Weights of a small transformer language model: MLP 4096 tanh GELU.
Each number is 128 + 24 x the weight over its row's rms, rounded and kept within 0 to 255. Layers, rows and columns count from 0. Numbers have three digits each. The size before them is the row's rms in percent of the matrix's.

# q: layer 5 attention query, 1024x1024, rms 0.103, rows 0-52, columns 128-255
# k: layer 5 attention key, 1024x1024, rms 0.0981, rows 0-51, columns 128-255
q0 103:119103186120185163140135089085101084168182155095086109129104134101146093101094123088122153152088130128108144136126074128073131142106124150119152085059121085119142128117147112147112099135124143129124134148133172128101133119111127156115077119141097135115127134091142132130156086148114123120105130108115119131103161116179118174127176142134118125057157130098157116105141117139154090115166
k0 101:116171166071081101126140133111126140116129137106119114094095160097137125083133140108112140174161177140183144128138129099124081118143126158143167161088165100136130097092128149097152117113123136118096132151126089116121165132123125096066122095133138140122102072077174134113108119089159163146086085120128163124168120112150106137101101111147148101105113154178135144083131127127079128138155
q1 104:155111095144149148134149133103142127095115149124102102136133123119146133117109145119141127116097120138109134142134114123123160152073093122143135089164086139103132151137154111128092131114144114142120147174153106104172115137128145139127157155115115086111106147111115162108121096127126169115120119099088150165135085155158130082168149111177116162121092178120142142133124117103092093116132
k1 100:124099131198160117162160109110086136157144113091133084127144134129137137095121162159145148143083132157157163148124125144126081149126144139144148131131129112117110108148158132115125104129116086160117139136096117138124126155118181126104113085121092168105119131127123122153157124137125111101126074164062152136078163147128155141135118106118105158130154123106130154150137129153114101103147
q2 105:132155101155109112166125109150111119071118146122171128137121137169158130127152140111131112115128120110103161156137161131177084131153146107115090135145105068107101144160113150181094135148089139130163142134145101133141118102124107131086109127166145129133113141099104125145111068175152112137145135146111126140143081102112122163111137136148127125135135097133156107126116162172093107112092
k2 104:108131139146105168149159114125131150170137147120167121143117132104129163156155150124150113108110109157154151147086105141116164143121105186118167111112138149096113139122109147139147119178117117122048121115124123135141145179121114133120163149136141161116091085089178111168129145150127094137083127143174114120140134141138128126106163124137150131142142117166106122076102092113154106132090
q3 103:123123143141119104139135126110108145116085125138151138094133113112128139109130097198132129123151157101116131141109139131106162143130093095137127117145109152143153129086144143162107176164149121158088115122123180149103152164143117122166135099084121171156119095148112155127169143151069127118105162113135141146150165211144124119148134143140112124104109075073133143172142131109136100121128
k3 099:138085111107169147117158166085138127110127177082177129112156085161122157153141124145103132140158118133121127105128128139143098102142139139093108140142132118127146104135188081162147153103138130166132100135161114130116144154114104162123145135111123144151128178118102084087151098142119172157146116100137130069114124098125134085118132128096123098112134102133112102111126178117100131116118
q4 104:104139112134126124121155102168112093178104118117101151093100140154165147077178146113137118113091136130164106143114108160162129116149109115127116131100157144129136120058141130098109133157156154122151130133146138111170100117133124099159181096142135105140136172136183121123130105160141109177113132101121128156114146083127117144152132112152149131074149105127130143072106123102139139112077
k4 104:116115120113176152120166123135131154156175150112139122120128121150191105119128111124073126148140097155104120144126096088131147113131123132152092092127179110127115156113147137179152172144137131122132133154141169110105113113117148128124092115139158097100143155102127116107091152133154146161151153158110129153127129082132171127155112171134129124114106145132156116116113139140114149099115
q5 100:116124121092089135132143108106138072082082090118125093101095146146096130136105116124146171172155092101088155078108138144136179172152132130143115143122145109116113115107127106146101146137122096124158126139098125119111112194122113116145147109135149149125152143112124116129108158115075159144124136109117132116149111144123083118120123130138140156128113139095173163141119153111126146119166
k5 100:121141126092098154125122117161140118098137079091114070102108148123112093169129115145076162156174119142161145111131097149115160081077113149123138137137175104152109117131130184161174149133108119164142121132101127112104171118164155146092130105117137070144119150155112071108109152109136059122151093132124106076142127142113156138091156179144107146153101126128118137122146133095155187170156
q6 103:120170205164119128159115115134097116095109122179067106140133121116104131119178141096134098139123145171139141121122064134131129078144118140153134166135168173131133115125118120178116120154120112119155139110125148165137159115127097123129109138102137108149142159137168131123144088121106143130128135164124132134115117127121134148120134075143112168089130132133124108090103131131113158131133
k6 103:144083142159132138078114107129129140136168077086114082093105138181112144129121119140077106180164144123106152145133141159123117134110104141162158116108134089112135110123095117141108156145132161115129125125103069121134159147113177113134147100121110126114158152120135138122107106109120125159134158128088162122146142131153101140094131130114126084164172189125140122104118166136123170127162
q7 105:104169153134093136151148121152105130132089189110158084110150150151100094113135130127133153153108157101126134130114154103176142152162123098124117156134097098122113136090134161142085126091119162165160120103089104147103122168179119111117112116146145118153135132125099139122112149113116122147127101112122132123125114155158139139145131148192162141108089130136105091108122131104144099110120
k7 102:097086129105160087128176132144136144092136132169129097133142143100136144110150112104169150127112119086164172122110154112115106155145120133129150097162119098130160143106139138174147144111104155101131095135114123114155088121141108132102172140111090133169150148116154135122125120122151145092128116096147095111133093140149122104110135110110108100091177127118108117133104136094153154131162
q8 099:183134110118106135157107116116103100146095160134142135139093166163155131110139135090114093162159129108144170095124121179117137130119117095142099100105161124128151144153090138124148154102116119131093093180173153150126132164141133145128158124160123154139123140128128142128142117139149138126100138159128098102115119109116119122149115174132109111152135128130103116095129127079166117155131
k8 099:165094166115150106105115118148100137114109110100123087142157138133147153155106114146167133119128063135163116144136150190126143119077140126134107100153158118159138143081140130112191152110142179116195136129071143124126119129161131147122169154131166140112127096117119110169137125108159072098156150131104124150113109088151131154092102113138139131085110177158083154128173131104116144107081
q9 102:150112097100143143172113134116133117178096059110153143125143115115138150071081100131118125102104120125142132158120131133145148127087088104110081135132114119125166124135115130107151120171121147177120108091136106149158123151145136118108100168146127121153128114134101107143157105097115115109150142112144110134117131089122131103102101105144130143144139139144126143130119141144138109139143
k9 106:138142146127143117099095145081130172101112099136112159130114162134125151130135094134113137147149121098135141125130176110122127134125159131125108094146129161123156158171105145126142121123121134126105088116112129098135103151114140133113151112133098160127119147135105098118111108085119113128160130141133154133135129097143170101141154103132101108127155107123062126115111130087102122116104
q10 104:142131084130141103132084118159116146122120128176137100130157125144149145151143149110153115127146120106143135130111129121112138146145112184125111140123106106103131131151103127107118132149137114127145130108112133142092100158102148143138137181126129059110138119111132126142101139193119167145110083158157117156116148112098130130161182114113132158125096118082137100134130134104093116183134
k10 104:165127130146121121146121135133133092111151145125138120119164136165120110159102119135134129124140101081158134125179154153108091104085083124137119127136127126107141158141085111172122109139138153140162082111132140104154132121106089173144146101112122136136152133104123145152133180140144149155107131143119097107112123080122125123078136186117110125111054166133134155132111147094110139131116
q11 104:126097110061099187137183108115104150109133120095126181149122191122094119159115076130147109152117135107122154167187124169121144123150140172082120171148150114155126130122129142111128141154090126113136126133119146119125123159101126081135119110122109171142129127126130114122107092116138110122136155122158158133119084114086143102117138167166126116093122138132126119147113107141113157088137
k11 099:091087099169116161175131104141137121112159113105122119153149112167093088137152105104120150118145149125174127114148143147135107118122083146121105113106126164123127160151126118147134155158105109130131142128125090105095150110158104159160116125120136097114158107130095114131126092087160137127143137181094126125060163171156129102137097112125112117141110157124099107115129090182098140106083
q12 105:091127133106084145099136118139130143128115138144133112169123137107142118169157101138157162144133130143121114108152124141149147137177137106082136118168124157161098123124139098149150129126123118130136122132121118141152125149122133148137169150129119098115121138124098111132162154112177075093103135120127117174142072112110097110116124152145146124097081152171098125098145150144102074168163
k12 105:103090131093168103094104135118164128105077149119115107143170139166107118109123127116146162091080096135099175138123159135146151130147121089104106133135157089173143090130112110134137126163130105176110120117115140109115107132116127102134138109150124101112131135162155127105120076172133128112132076141104151125123140126110121150133121122110124096139119096111124146158126143087163117145122
q13 105:135159160157139165076182103122150099140154145074173108119083096108125121140122150172117128135125138145106131111117117126134139099124196147115092136117148137088102094146126125104140101101130118112151145119114114127130151100132136120151156175117079112137160106127138120117128117096149121107119111121118138134106146143112157132132126137123114139203140108104125127141117133107095099118134
k13 103:093122109122112134143154133135125120111151129091133140093115149140165157132153157126139103097143127117133124115116094111161130099137113103133103137115151100120103117100145093150120166099159133095144121132124131135137100149108120077116151142163141142108119119124119113115106121125115137117142165147079098128113139137138113129177069139131112106134106108156162158130151121144102146169135
q14 103:106145103161082093147092145080127123102130157149069118120155138140116120141115117134142151150095114120151185093166111121134120142119111092184126081128117169081142174101139130112161132109106135130112092118123149105121134092143139125184108125113126173158147096121099147154108149134116116074106115082149137139137080129082185119115165170118125117136135108115114136123140130132152115099117
k14 104:128118154067087129149129120154137108142067165114121127136164108133128120127148146125116133093093138146135100122129154087109122093128152147082106143102122106108132132120138115119166089156134193184167143173156105149163147123148142134146141125081127120133119108147119088120180111125109118093141123124131110126127131111140122160102130174136091097112140114164140122150129111126116134106114
q15 104:122113133157089130097156130141098159162157134065141087142150144074125133133124135145088093091107154119179120141133069120135145139100129087128139145123106137133133160104090127098133144123115096130125115125158155147128126146106120144138123110141150121108144137131147130099077124193139129161123140109116099123109106107129163178118136144123120107130083107144132126129113143168106066110113
k15 099:159090131117129138129099112140106139087083159080111129161142129095152160105126108134144114145093155106165121129124141109140143137123102096130130105137137117140084177144110155178124143164114138142162132119143142163163102165136079145127141110119152160107137104096142104182110114123178112139103091139134136182123155153129091137126122174121166139107118118124095103118165117150093155130145
q16 104:119129133140138142096078150117175107119117149109124121088157120138140163166119101160126127104108132125124144112134099145138142097116137090107089121129138156137155094080161135113124134159084135127136156073114115067141114155121083127115119140145151138154148129101155166111139096111154174152085128097089118135136159123114117150141136118133153142115126167130147101132108090114114153132132
k16 099:102133109115124161137136148069150130111090146086125117140139107134113085153116138149081148175159131119144157114132126158140166151125139084098130122100099148124137112128163136094151133158117104159135077145126106104083139107136150158166109155119124128197166114100097130158153094150158135145113130139134088155115122114130155114101113150151098117086137140099149158106134144110102145115121
q17 104:109118132115139147157110109122150127116114116089130130139105106107143137138109118141132140122126113105112164148133102126150132141166127099096119182098106113127153098085114088100091107155134097139178122107098091153117127144153121132110157113119115142165147138123081153135114162104163149140107100098164140154127155139128123109121093143131129132094123070189162136175131103109160133172116
k17 104:101100110154145138104080136108152100166116111159097147162148129112169130155136148132084159149128118127138106122118134155161133122148136133132141128084143129128139087135121085161114146155133133123101125154105123113127169098142124122131133084113117105103075142155090104097150112118149105130153176114132148170133163123114111106143144116165114142120109110110134137112153116121088171072105
q18 106:094085158137104151118119110098150146151161082109068104117110118192118148099102126115138096105156115125124140138126134132130138082111152150092120087107142116113156129156084174120136165082139107128165130134116157121157117176083126127106148138142154133138159110154114176167103129176121143173128083123140119117125127169128134132161126103083146109100109169182145100144084152165124070081133
k18 102:125085105150092119097131121150151119110141116162147140143075118133120143109136130116106164121136108063153159132141091111121106137133159152154122177143119145140110109097153127154138110130136093131122132173142153137105119164128085096144151144134148083109126104140144123133115103103089143133118063151121112158072139146123075106111119141119124138109155094094125091137153122135119133130118
q19 105:136089132119133150116111123098150163144148130129135157160154122103148111152153149132133084142133124135124120127176130104126101115135140136101081160166148105135142127137083141150142090110149133098117055099116115106064141099125138139122077098125112127109141158130136108125170178113129163140129100115152172153087117123128155100174088141138133166118144104136146139110106116156111149128129
k19 100:132149142128101131133126108148124165127121113114124148138121110110165118121124089163082138150120137123119110136121142115112104119130133119129152117149089079099121147113101092146136128159159100119110138088058121137140146158114153104122099105135106123148136158133085140125122108132127122129084111131124126140126131122161145112136107124151166205156141153104098113163127123107129138110107
q20 100:109093112159126109118150126141133087131117135145104072119141137113097106147157094076106155149123124126130129135148132127129135131103167138138165152131140103123092124119132128156113135136113154119059127122172140119134151107109152116159117122156154068112157120104132131164099120121105150145170096091137142143131114136142150125140163100126121123129135141187132147141153128137124132128156
k20 101:129069122108098151179126167142102134148124148136110111119137146090152124144071142144137076146106128130076103106148133149134109146131160135133129136151149107155153142097133149157074101100147134116136108078162178158145107085139131059113121161111139124100125128081124131114117110136160148124141140138171143111133151183092126118129096164132140119172146083135177122153111155108114163148156
q21 103:131156142133125107111132129177111153149079161108108096141120117126141088128105106150136117137123097118113132141144119081151163186104118139143125162129059169122165120130111113125163152122098094161128113193113131128136115144148129084132143094156119132110134167089061151168143147085144122145136123120097094113099095134094165126141149094138171110143110096131172117129124155117145109106139
k21 101:127114130165166138129165151122136102141140091138128152122110115115163108164099169137101115108160157130149178142133109115178108111103163130135114139131124070143098122113151143117121143117103118152114101165117114114087165129162155119133142122145102114133106135142133054176146117158145162105114091152082144111128141097143115183097151122128114129134143150132122093092131110136134133107122
q22 104:138130088118119094128130134130079074144091122144120117160156113162107107121128141107113116115171203156078176145167122125156127121142099158182133174140152115142119123176106148103109148127148108163090140133067127158130084162105095146133145099127107173124097079099149160120127102079131131118082110161159165168083129125129146151089165161131130132125131145140115140080132157169090115110118
k22 102:126131131148159135114123136101103121093149133113056157145154103129148130123146136166136139135117131154131109127112126120145197149132151150124097131129106133144091090119098095115139131137109147086127102169123113160112111100156106121160164152140132130114109148153096122132091143142085154122150144147157117133117118146125168109094123168115119138093104081101098110098178108137151083129106
q23 105:093104133127107112127134111115123127109154108172102128130153111131104132128110110127109107092157077100142152155141138137108184142110127132109140121113120111171121129174126089143118141105088120132134138131154125164136128081131160125143144136140087142124156150155112142134117142142142100125123112155168128130118131131145139156189120130098090068112095124132125125115145097126127093122126
k23 099:097138129126130151135147105139141124132114081123105114115116089092119111137152175165161083081101123144104110122149155172092137131127119142095133144078130136117147147106152151125131108083127127068141116106134123180140126175119132078137103115150144158121105085107148125152114132111153092110116087144175148093108151152114135120164123111128101123134131124109182113150114112114160101119125
q24 103:085116085134121100092125117116137121138133146131127117109124134151162133179138119149093133173102113094200141173102125098115135137124121118142151087171144139108128165162109166130129088110151105146133137121116120150150061096099157144133171121154083163129153111113127113181127141110173152104142094095151091122097138162156115128114098135125101154157114153135106093169128118124126094142112
k24 099:095096131144118161152133125120116136157149133107138110150123155133164084137147154139063127118123120105162123145091105153124168110091128142132150121158164131103154088130142132105085135172139168145164167163137140108135101144117158109123107118104117148100083136132126128151177130166101133129084130136034138077111128126110135112135140140157160111125145126122122151162089104160112118143132
q25 105:105149146167094149078114121148154144173088098087117150099107142143142118136136131113100175118172153146153100181143113111151098095166148101166120121133144108090106108145182129158095101109129084154148146116096166136152117117136176128111118142112106141114148110129073123127150118108120098134157130122144180112148167099122106134098136177147188124125138115109145125122190089127126123139088
k25 107:086119100095126105121139115080135120110160129137124131118119115128165133116100132112148109118063130134138124125169141183134149123136171135137102132155119115131128142137096088160121135140143097158167162084091144128136100153116115100137137196137104178163119130153135158125160118131155125127149097148121146096116140161149123162102122122155125089129111119119082148122142157116137134118123
q26 105:149126168118113109147159152189129130145103158150097139123108085119135125116134126137143131136137135168142144109129135075103168142116083150105143158114108092140126134113127142112106160136131139157125094110133157135153147080133146102128155107144108147149132130098156136102117136166138147126105164134124106156128151105116123111114120158164109115120160100117107097159138151117082111109109
k26 103:134173124173140149158129127146102178097132122112098106131164089173119096122088171126129112177143151106118103102096146146136099121124121092139119094147095140131098078139133119168115095146157104121133144160127120155127154129105125123107126176083123122105145080174153102138107109138076130119124095139143185142117174088102108110148113153145159130137117149115129135145145161118193147134095
q27 107:087134152087128155137137100138148109108141072154144129117118140158091163169082122130088147170133099143153187123101112111122114138148120108113161148108131127053092157127174126133175172153138146115127180134130161104157147124092106116107132158171133121111090144140136117134120153178103153119118104141194132174126078111135141129102119096134120130101129136122145116138166152146133146168149
k27 104:157147163123136133156121115107147084176113102090147152127107081118134143100072143111080128150168096134162119096122100131131180103142127152146160153080118130140148142127150154113136102124111178165129118115155135142139110104149106073147165146091145111130104130107132154102096121169132102134162088127123111141112162114066105129142127110137161121148112096144160139115104140129127143112134
q28 102:129126172155139106117131099136117114087128116145120103206074129101141137146139161124125146138089171107156156123131090088148101113107092116118147106139127129122127132140088119145150161127104126146138101108116146133136165118134112127176155130125161160121104143133101090114099160161104134112142182114108107132156135148139113115121117075162129116129163130102144125163146136119183182096139
k28 099:108123162142116139135086151171088127145145140096095126142116122179112128145182159165105104141116123142093129114074107112136148135099156104126119122116134097114150144103117123128139136151066153103087142155142159119132145142106124117093117096068089087110154138138103117114126122146142125145144124134157140142129124113135129178091116133122148144126135117130099112120116086142100099182112
q29 107:117158097117133133104163116100132103110131133099176104142162100162108102138107145107135131116154145107139165117148128112137097109140110125096110120072149113171111154158117076121120185143118166122127096167190127148175120126128086104126137112111110079124075152149184117145105137106121167122091104112112108109100092161108092107149111130148120148123106156132098123125123156139133140130136
k29 103:143103121145163141084123122157153095128131159133128112130122128097130124096110150130129102145138103199150065172103098126159081129146132142097111098087090112159150112116135109099138163110141147139071111121142121139118139131194162126135098089130127059181121122117150095132126086149110115145149162157110156130158144078105127064130126145179110112124130139110155128155069140145129112146146
q30 102:101095157133133156137087125140105115096133120084146097130108186211120138133150125109101144113172105109141141121128145153093125136116093135116109144140135150115160108133146087144108109149109132105113090144128149126110132110076127151145142137113198112141159109119101137113158125147106110158131127182156091153148180137120158135137101124115184097123130125150101165107104121129120180129143
k30 101:119144152165163103119135131164150130144117137199128130114135115140162075099099093114094120106101127127155146122083150087103151089160116125135157132131119127124132192150122098110141133138145116125132115134164155129139134078077149076106113134149170158124161137109121123183093117135082091131127097134132167151123172156112113107139103097153110132138141148147132142154106098133127130134118
q31 106:102157118123106155118127132094131101135118146127140154122130156128147121116149144107171106134195145101078181147130109176088089106119124127117137154119149191108089115083146109125138166123141155067119089131094097092116139122090148109132117153105114118119142131117156127114170121109109106129122131136133126103172144101103122150129131140115124096092123126144138154112094153134177149109132
k31 104:160157091143152153155164141109171098127077096075139145125090093091152158106129131129146191130102127188159139126092120115107112170106138145158134100107080119157173107101117101153120127128156125130145106118108132130102170123136134119139120108076125120148141146126140148154132083154108126139155110178120143142125086084112105164090132115140117137088189125132101115166180100096110107092105
q32 104:124096156110151132126136156165103145119163121120092132122122126136156146079117119194117139128103135142114109173123152107149100095153131116143098120136151125124155102140121143116084128123128134103101124125123158115130167157137145108121117107127106179141091130115113136122160100089127132129101120105167153145141137151130140107114149117130157117141124162141153096128147106131114135130133
k32 101:118120138081128097170115149147150118126105123121151124123155090094176129141087138115101110166116127073126120143134134087122111136140124151131129113137100129141146077151109145081121139132154093161163094144085119096124125114118127140134085094138137135148130128134081132135126125114091148195107142094125128122157136105166095084170131146186124118111128134125137181111108138089096148148161
q33 106:137138136095097148113170121138124186134137108097158134093128129140149159157156174143134124162085114149157110138156105112130120122142106118107133138136085100114155123147139124145107155148120113103098148124135137172110128095141162129142093140126107109153155148124131104089178079110096178120163117111118160138136121096164111129149121103098118120149086155144147099087089103151095137127153
k33 104:150131125104144135114127133097151129164103127149142158103134144162133156086142087155117138152115134178119127109140143135084144111125118157127096157131132109106117106134166144107117085104140154095133114137134118104135143136102142131130108115155107117114114088106104089155105098133161125104117056111110158151147138145168138091129135156152160123115102114122138103111134143122153189113129
q34 104:185142136107100105174057092130167124109133115137139141104111112127123109138154102132144139185106131145134141154138113101116143156191184133155139091103123138115125141140105109116139164138144106155119111191153147156112166141130129091094164165131146109122117113121116111171141141119120105121153129104121121121105120156108070112143134143130174122124154158118119148119143104153182129135149
k34 102:132104106127170128104117112107150111152121119154154145086147160149147147125160163161123094120146138144102105152076145122141123166140147138169114166142131098114133140159127113179142137109086119161151125126128115096121126134155120121106117137134120124115146144122090092111121138086108089138087162134103129133096126125105152131103107136128097136156116155115183166140129123155112082129126
q35 101:103118077155100145090148108135128146125164114127110135126132133164093127179093135128121104127154130129117101101132135142148146132124157110107100101192090116147130074078135160136152120144125164108148145157184123135138092127105143109168110134129138118137138137106138119106102083110175079124112104070129115119131091120155147100138139104138136180125146120133148154115086155115105110121161
k35 101:112161145113157156080172157090102135097135131148126128113104183131093162142145122088142159155170164132119152138161159141100131126164094088122162134142143093152129139105135147130084122135151153152096154119143112139114123109103128084117078101124107142102115098147111113095116110130151102136098133148109112111124120140117134101130156104123104114108144131127140098139108118173124156162144
q36 103:127138124162103122118130112062137093137093083151086123099109087131124119126088086119102104152121136155125133125189155087147121107129137100132123090139118151106123121114122152097125136103134145114082143098139133151140123108119145175132096118130151094160141129085134189116133103139110145137137139136160102090089140105109123143149131117119140153165125079094118145140101115110153102131133
k36 100:155134089136150136148151130115110131137138100117128110126125146125114155145138124093133115121120144148121160097137098101177121137179109108113132154159116102147128128126129152125118122147107126152098081139150144149139161144156146125104144131076131101147108144135142156142109128108111105100172129153125134151173114109109106145163117164086143095201143175115166094151138145137139163147146
q37 104:128140137107105130155124169130115163127098160119147152105161137105084137128115118102164116131176107152139116120137122127141111116111088160125098126124128110117100156107115116164113098146137131118138125141060146142148131150118165150144192162155137149142138138151153086117153120102138178133130102147105115131080108130119148121150133157112162150174135159156171115122116105132119147140090
k37 098:131139101148121084176099178094134134145165122156162104143061112136079108089051138132139083155111107123136104130124120096137103132124117102133131135156168110144137104158141124139083127120152097105135145121158166107130097110142138125065127143127135121143156155132079159093161133175111094165161140142151172135132089125149114152090093121087126108158141090167170104114133167116174126141160
q38 102:123125085157126123154166120124117147167104176136107114132147157119144140130145108136141150091150130121125142124106133118148113111145151120110093150120170095140103090117145125145126154104121157126139092118134132158131100102115143153126117136097142124127127135174161101078167103158093113155115147139136115183095151099121116125165078173164147135124105054145140110119133154112139111190137
k38 102:153130161141144093093109125122127095114144162093122111081101153118128109153096138131095126112110113135120129152112134153154169149133120137114150124106145089112110104106152141155133133147114121107142098108165153136118113158123150138124123092161092163170098123132137063134142132135119102126107104113111156142135110132139104193118150078124135134160134125149115173159104133141135107100127
q39 104:168160114136161140092117103097084151114146113108111167168158098091108109136137159148126091103131156104166135116141173098127127122145088136177132140117133123105104122140111141104126122097158170128087146121131119083128150106138154122117137105149124100107103134129143092136106127113102106148113075118149124135131163197114155129147181130076121140139142103141125128065099159129126102098126
k39 101:099140127141136119152131101102115109144122118124093144138155144167121129136095105124126153128121130114121163137171139158108127148132066097112125082106122132173136125184086132137122164130132119127126091108152157123139175121159141152152122094082132122113075136127103093119111107130077100131112130178083118144114129064127154150142127169095139115171141116130106140113137182161098134152116
q40 105:131152163096169080129134130131094101097119081134124149109103160119110146188113108117119165083103128159093138142126098071162121123152116182114129097124107133143174112143100104163100132160130168157122152139124141107092131131136116100118161136147102118113153112089111136101104142097129144111178109147125107151120115132106112136123140131165109102109114117110070177141119142096130148144156
k40 104:161109152110096165143104117105169139125109139109138089130093102145087150163142074146110163105128129144138124093120146142096113120144119120097177144131142163118124148135109103147132118116117103115107118161154117106134137102119091134116141129126140122142091169142113100124163107168086124105149096106129132087116147123141136098078102136091093109113199182115145124116116156129126129137140
q41 102:146149150142165102165096134161156099145179078129134119099156097172124136135124134074116122095109107094126145132078116113116142139182175112106118078103138114114127109160170127138153118097123140133094167126122124101124123171106136162101145156131125128110138114209126137152151136130148115131139067128155128114144107170160116126149126141136123121152135121113116142153146160133134130166129
k41 103:089106169159068151124146073106155109132127109162157129088115113169135120110142105137137102090116098139139131106144097180132115081172157142100135144090099176104108107187134115176124121102080152151132182055090139127121145144096150184112106125098121126137168133127130135137125114131127119115119119115081130074141102121123119120153138134137178090099127132134118114090153138103154114155136
q42 103:090174108158155128143107103096108100149141114118115160136127139129152082133085120125131149076162126141123109106173146111146147118173077144110101144161122163132112188117091099098098151140123167128156150116142134122118096154126165103116160139131165141174202156157110140137118115138114142130116125191138101142183078147130158152139130145075074075139111113128105126160144122140123118106133
k42 103:107112160125128084123098141113120141150093144100123097163179108138116126167139136163076154136131104107130178107148124165116101151146117155096123152110110111086140111114160133118120139118104142082151074070172150163109172127121179095152146141056135098141105119111168131138054150140169098119087155138108130167135126135143110141122163139150154149134132144153136104066068133115140145127138
q43 101:104146102121142084092117128154145190131143115121114149145108123121105123129157117128153103138143135117149123098163135112176109139127070144145106119108120145092110118143140136135134154137132123114119110128145137132098147073131129103146170106121135100147130153151123146102092097115099108131112093168144127166156117151126156153131125112139101129118124134087165138149123145134153105150139
k43 104:132158182146113101117121142146121133127112124123116103105118108181088140090105093140112155162106177111130113128107125167111098109146132112122116113166075131146130128102125148133128098124116096140130144127141131112100111100093131114147154145107154115140117107128163110146167110129098174124138167171126144135116111114149130139147147117135123110175162164151144151130164114113129147113143
q44 103:115162134125135134154153127143147147145106164109127121118126190163125147135160141147114111148171154148110104168094091106136143116154145129110121132137093107158122095117121145092111145155149128110150115115127116115119098146135127125163185115092105146142108182142141131104167140122091123105104132143101146105148108131118129136127116127090083151138129114086133136137193137118107110128157
k44 103:124109138115118147110130136159131118129181098115164097135107084156135145125143106121167136128128162145127123098155082132086113157148160123101140120129122117133113133138067138114137122106128133118098125150137171118125099132147098124117096116087150122113101130106100154111125136115114111110162125126123138110107128122079136162106124163110169134126115119166112125165152100097158129128124
q45 109:162143112090130131090127134151170137108108088161069152129119084085114128108090139125166127113088110157141105147150178156151177133151122121141153131101139130155141103119129072111102154177106126113123149152132140119104124174150141140156160134146136097135181149115139112115089116120167121114165139151165100070164071116128119082152136154102114117144119160131152094162126095143122135155134
k45 106:154124066148109128099148164117106154109096142099155149104097092169133105168131108137130134130145133183095106100103125128101118124143139198134149158121122113135141157118108118060126121091110108077108102151114131125075124176087095103120106132119111155117071176170124164143138141095164101093124144167118169137088143140145153124157076104127094140109101175081132099090097136129090146113136
q46 102:129147099121128143152130121180145146113103131107112128137101114083112093146143154143160117125150105132129181133099082194112075110164146146092123086128155067166150127155119136146160140115097086136099135127147120135133123137135145140100137082139141134119118187119132140088163095130134129138124130109120157123112107133129144133165115133130088127125138114146126130113136133140088097140126
k46 103:094148121096136144126098141131088104134161127142114101114137116094178135096091107157120115154106083165139132102160143146143143108190124085134093082142110145138120132148124130149153133093130135141114104117103121101103151127116126110120144152148195160151143153121080109126188136133114137130102104114132098122145164103103157127167151158131128117147142108195122109166115137138152125148106
q47 105:146172156153145108090148174127132125121128144130131101148095152168091113139114164126105127093115132120150130152136134156147097124116113103100117098142144142120144122132118103118156159153144146118105103121141150140129111094115124156155101151163092125119116126141134147135141163082167134114128160131151158168135128068138131171103138169128131066137144098095101106119105160147130152110131
k47 105:114135176106152111089108148125121121116152158122158112113159115157134158088086087158096118139115099126142121157098154120149121145104097132095095149114083147107143108114144149137177113150103102119153111137137133096133122121151130134176130103157061086093133104065101088136096133147122145102141102092123123083145167103126142122147131153128144133155135163142088162091120127123166129102126
q48 105:113136126130153099128089133125150155191127149131115134158115109144131140110191151149156101112125143173158112131113102092119133120123131125128166123125173118151126121116110088121143125101122109100115137106174105129103163111119104138110140154113108193146099123108074069118095124129113105147136089119134191142116128128136116127139129113191146076152136115134101142115110108183189105133113
k48 104:115172116133159147087096100140067073122125093116130155149136171119118138081127113159105149111113147136118141094132112145138147123119162095153140111149102135067164120115133138152135140140123124119186111145131156139158137103150103124147111128074082148105153116115136166144158161124061095149158142134132110130154141119138109175132148126149126152174153144110146184080166156147115176143097
q49 106:147112172128162091125115130155131125085128112135138108107126149103055153102164131150158140111109142184162134109149176130143123147113177094192130143140144133136141068133112123141103136113117122159129163111142118107095076135111123124136152178152150120139133125144152132133106112147139092063031122144112132141126132107126113134148104135141095172142121167121102106100167123113139118123131
k49 103:133135115119104079168151173072055109124130085131125137145129094163106142135135123104108135121137139151145125142140104160162124161131154112109122133137137115154112140133124136132120137107128132105074122123157140120119102128129162158154125140124101160149105107167115116111130146148132114110129135096051176099123163124110128112155083125116121121117179148131102160130100093128174129172136
q50 101:090135176093089140141108142131116117127145114102106167123118123114110153105144169102120128115120120119110119135120120135097113146107116141147126128122119125064093101095127124130159167100138112148139129172129174135158099145169130091113113148153130129117070088114111124077146141111092128126177135105163139120113093087171159140143114129096155136126136138136123125109110129114114145130097
k50 100:106136131137111106095123092061143141120141126131152166106144149133113090095165090136105117137117142147125103128130145093134132124136139141178151155144121137124124093128078161127158125144135090145106121125115131119115118136107096125116111130157074150143154101128180114145138161132101145143134176112161146113138126140148131137180088135129110179140129141142111094167143115103160142109143
q51 105:166087118089126164085109116115131103141142082119136140139111118140093134154130126062136129119111134137153140129123165155111109161104129136079110140091122187101085135174117141165122120136146149136110122109122153106120112174136091161173107116101088079144164111134131149158112115122100116162175156147152107134127096111142150138117128135114096147140147116160162125159157181133145130090162
k51 102:124102146129094103122180131159148109128129125127155133197117126140113173111085121120133135136178114150115112138158110147140131150165141124140165120127107145142091136134152137143125074135137150142113111068152149156150118121152098128136132171088155150129128129109140114123123138139122082125101156159145127147118127149113138108127133150148145137147188168131126140135105143106155121103141
q52 103:114168121160093067121156148118091116113137130155158109127109161152112122148121170105096153117110113113135137115115132105124086146163158151093121124123099151127140146132158116129104182161115132150102145134095165143133144130154147114086090124107157126109131106152116136119157133108125165130151123102102103149086123088112152112134132080104175121095102105103117158149094142155104086168133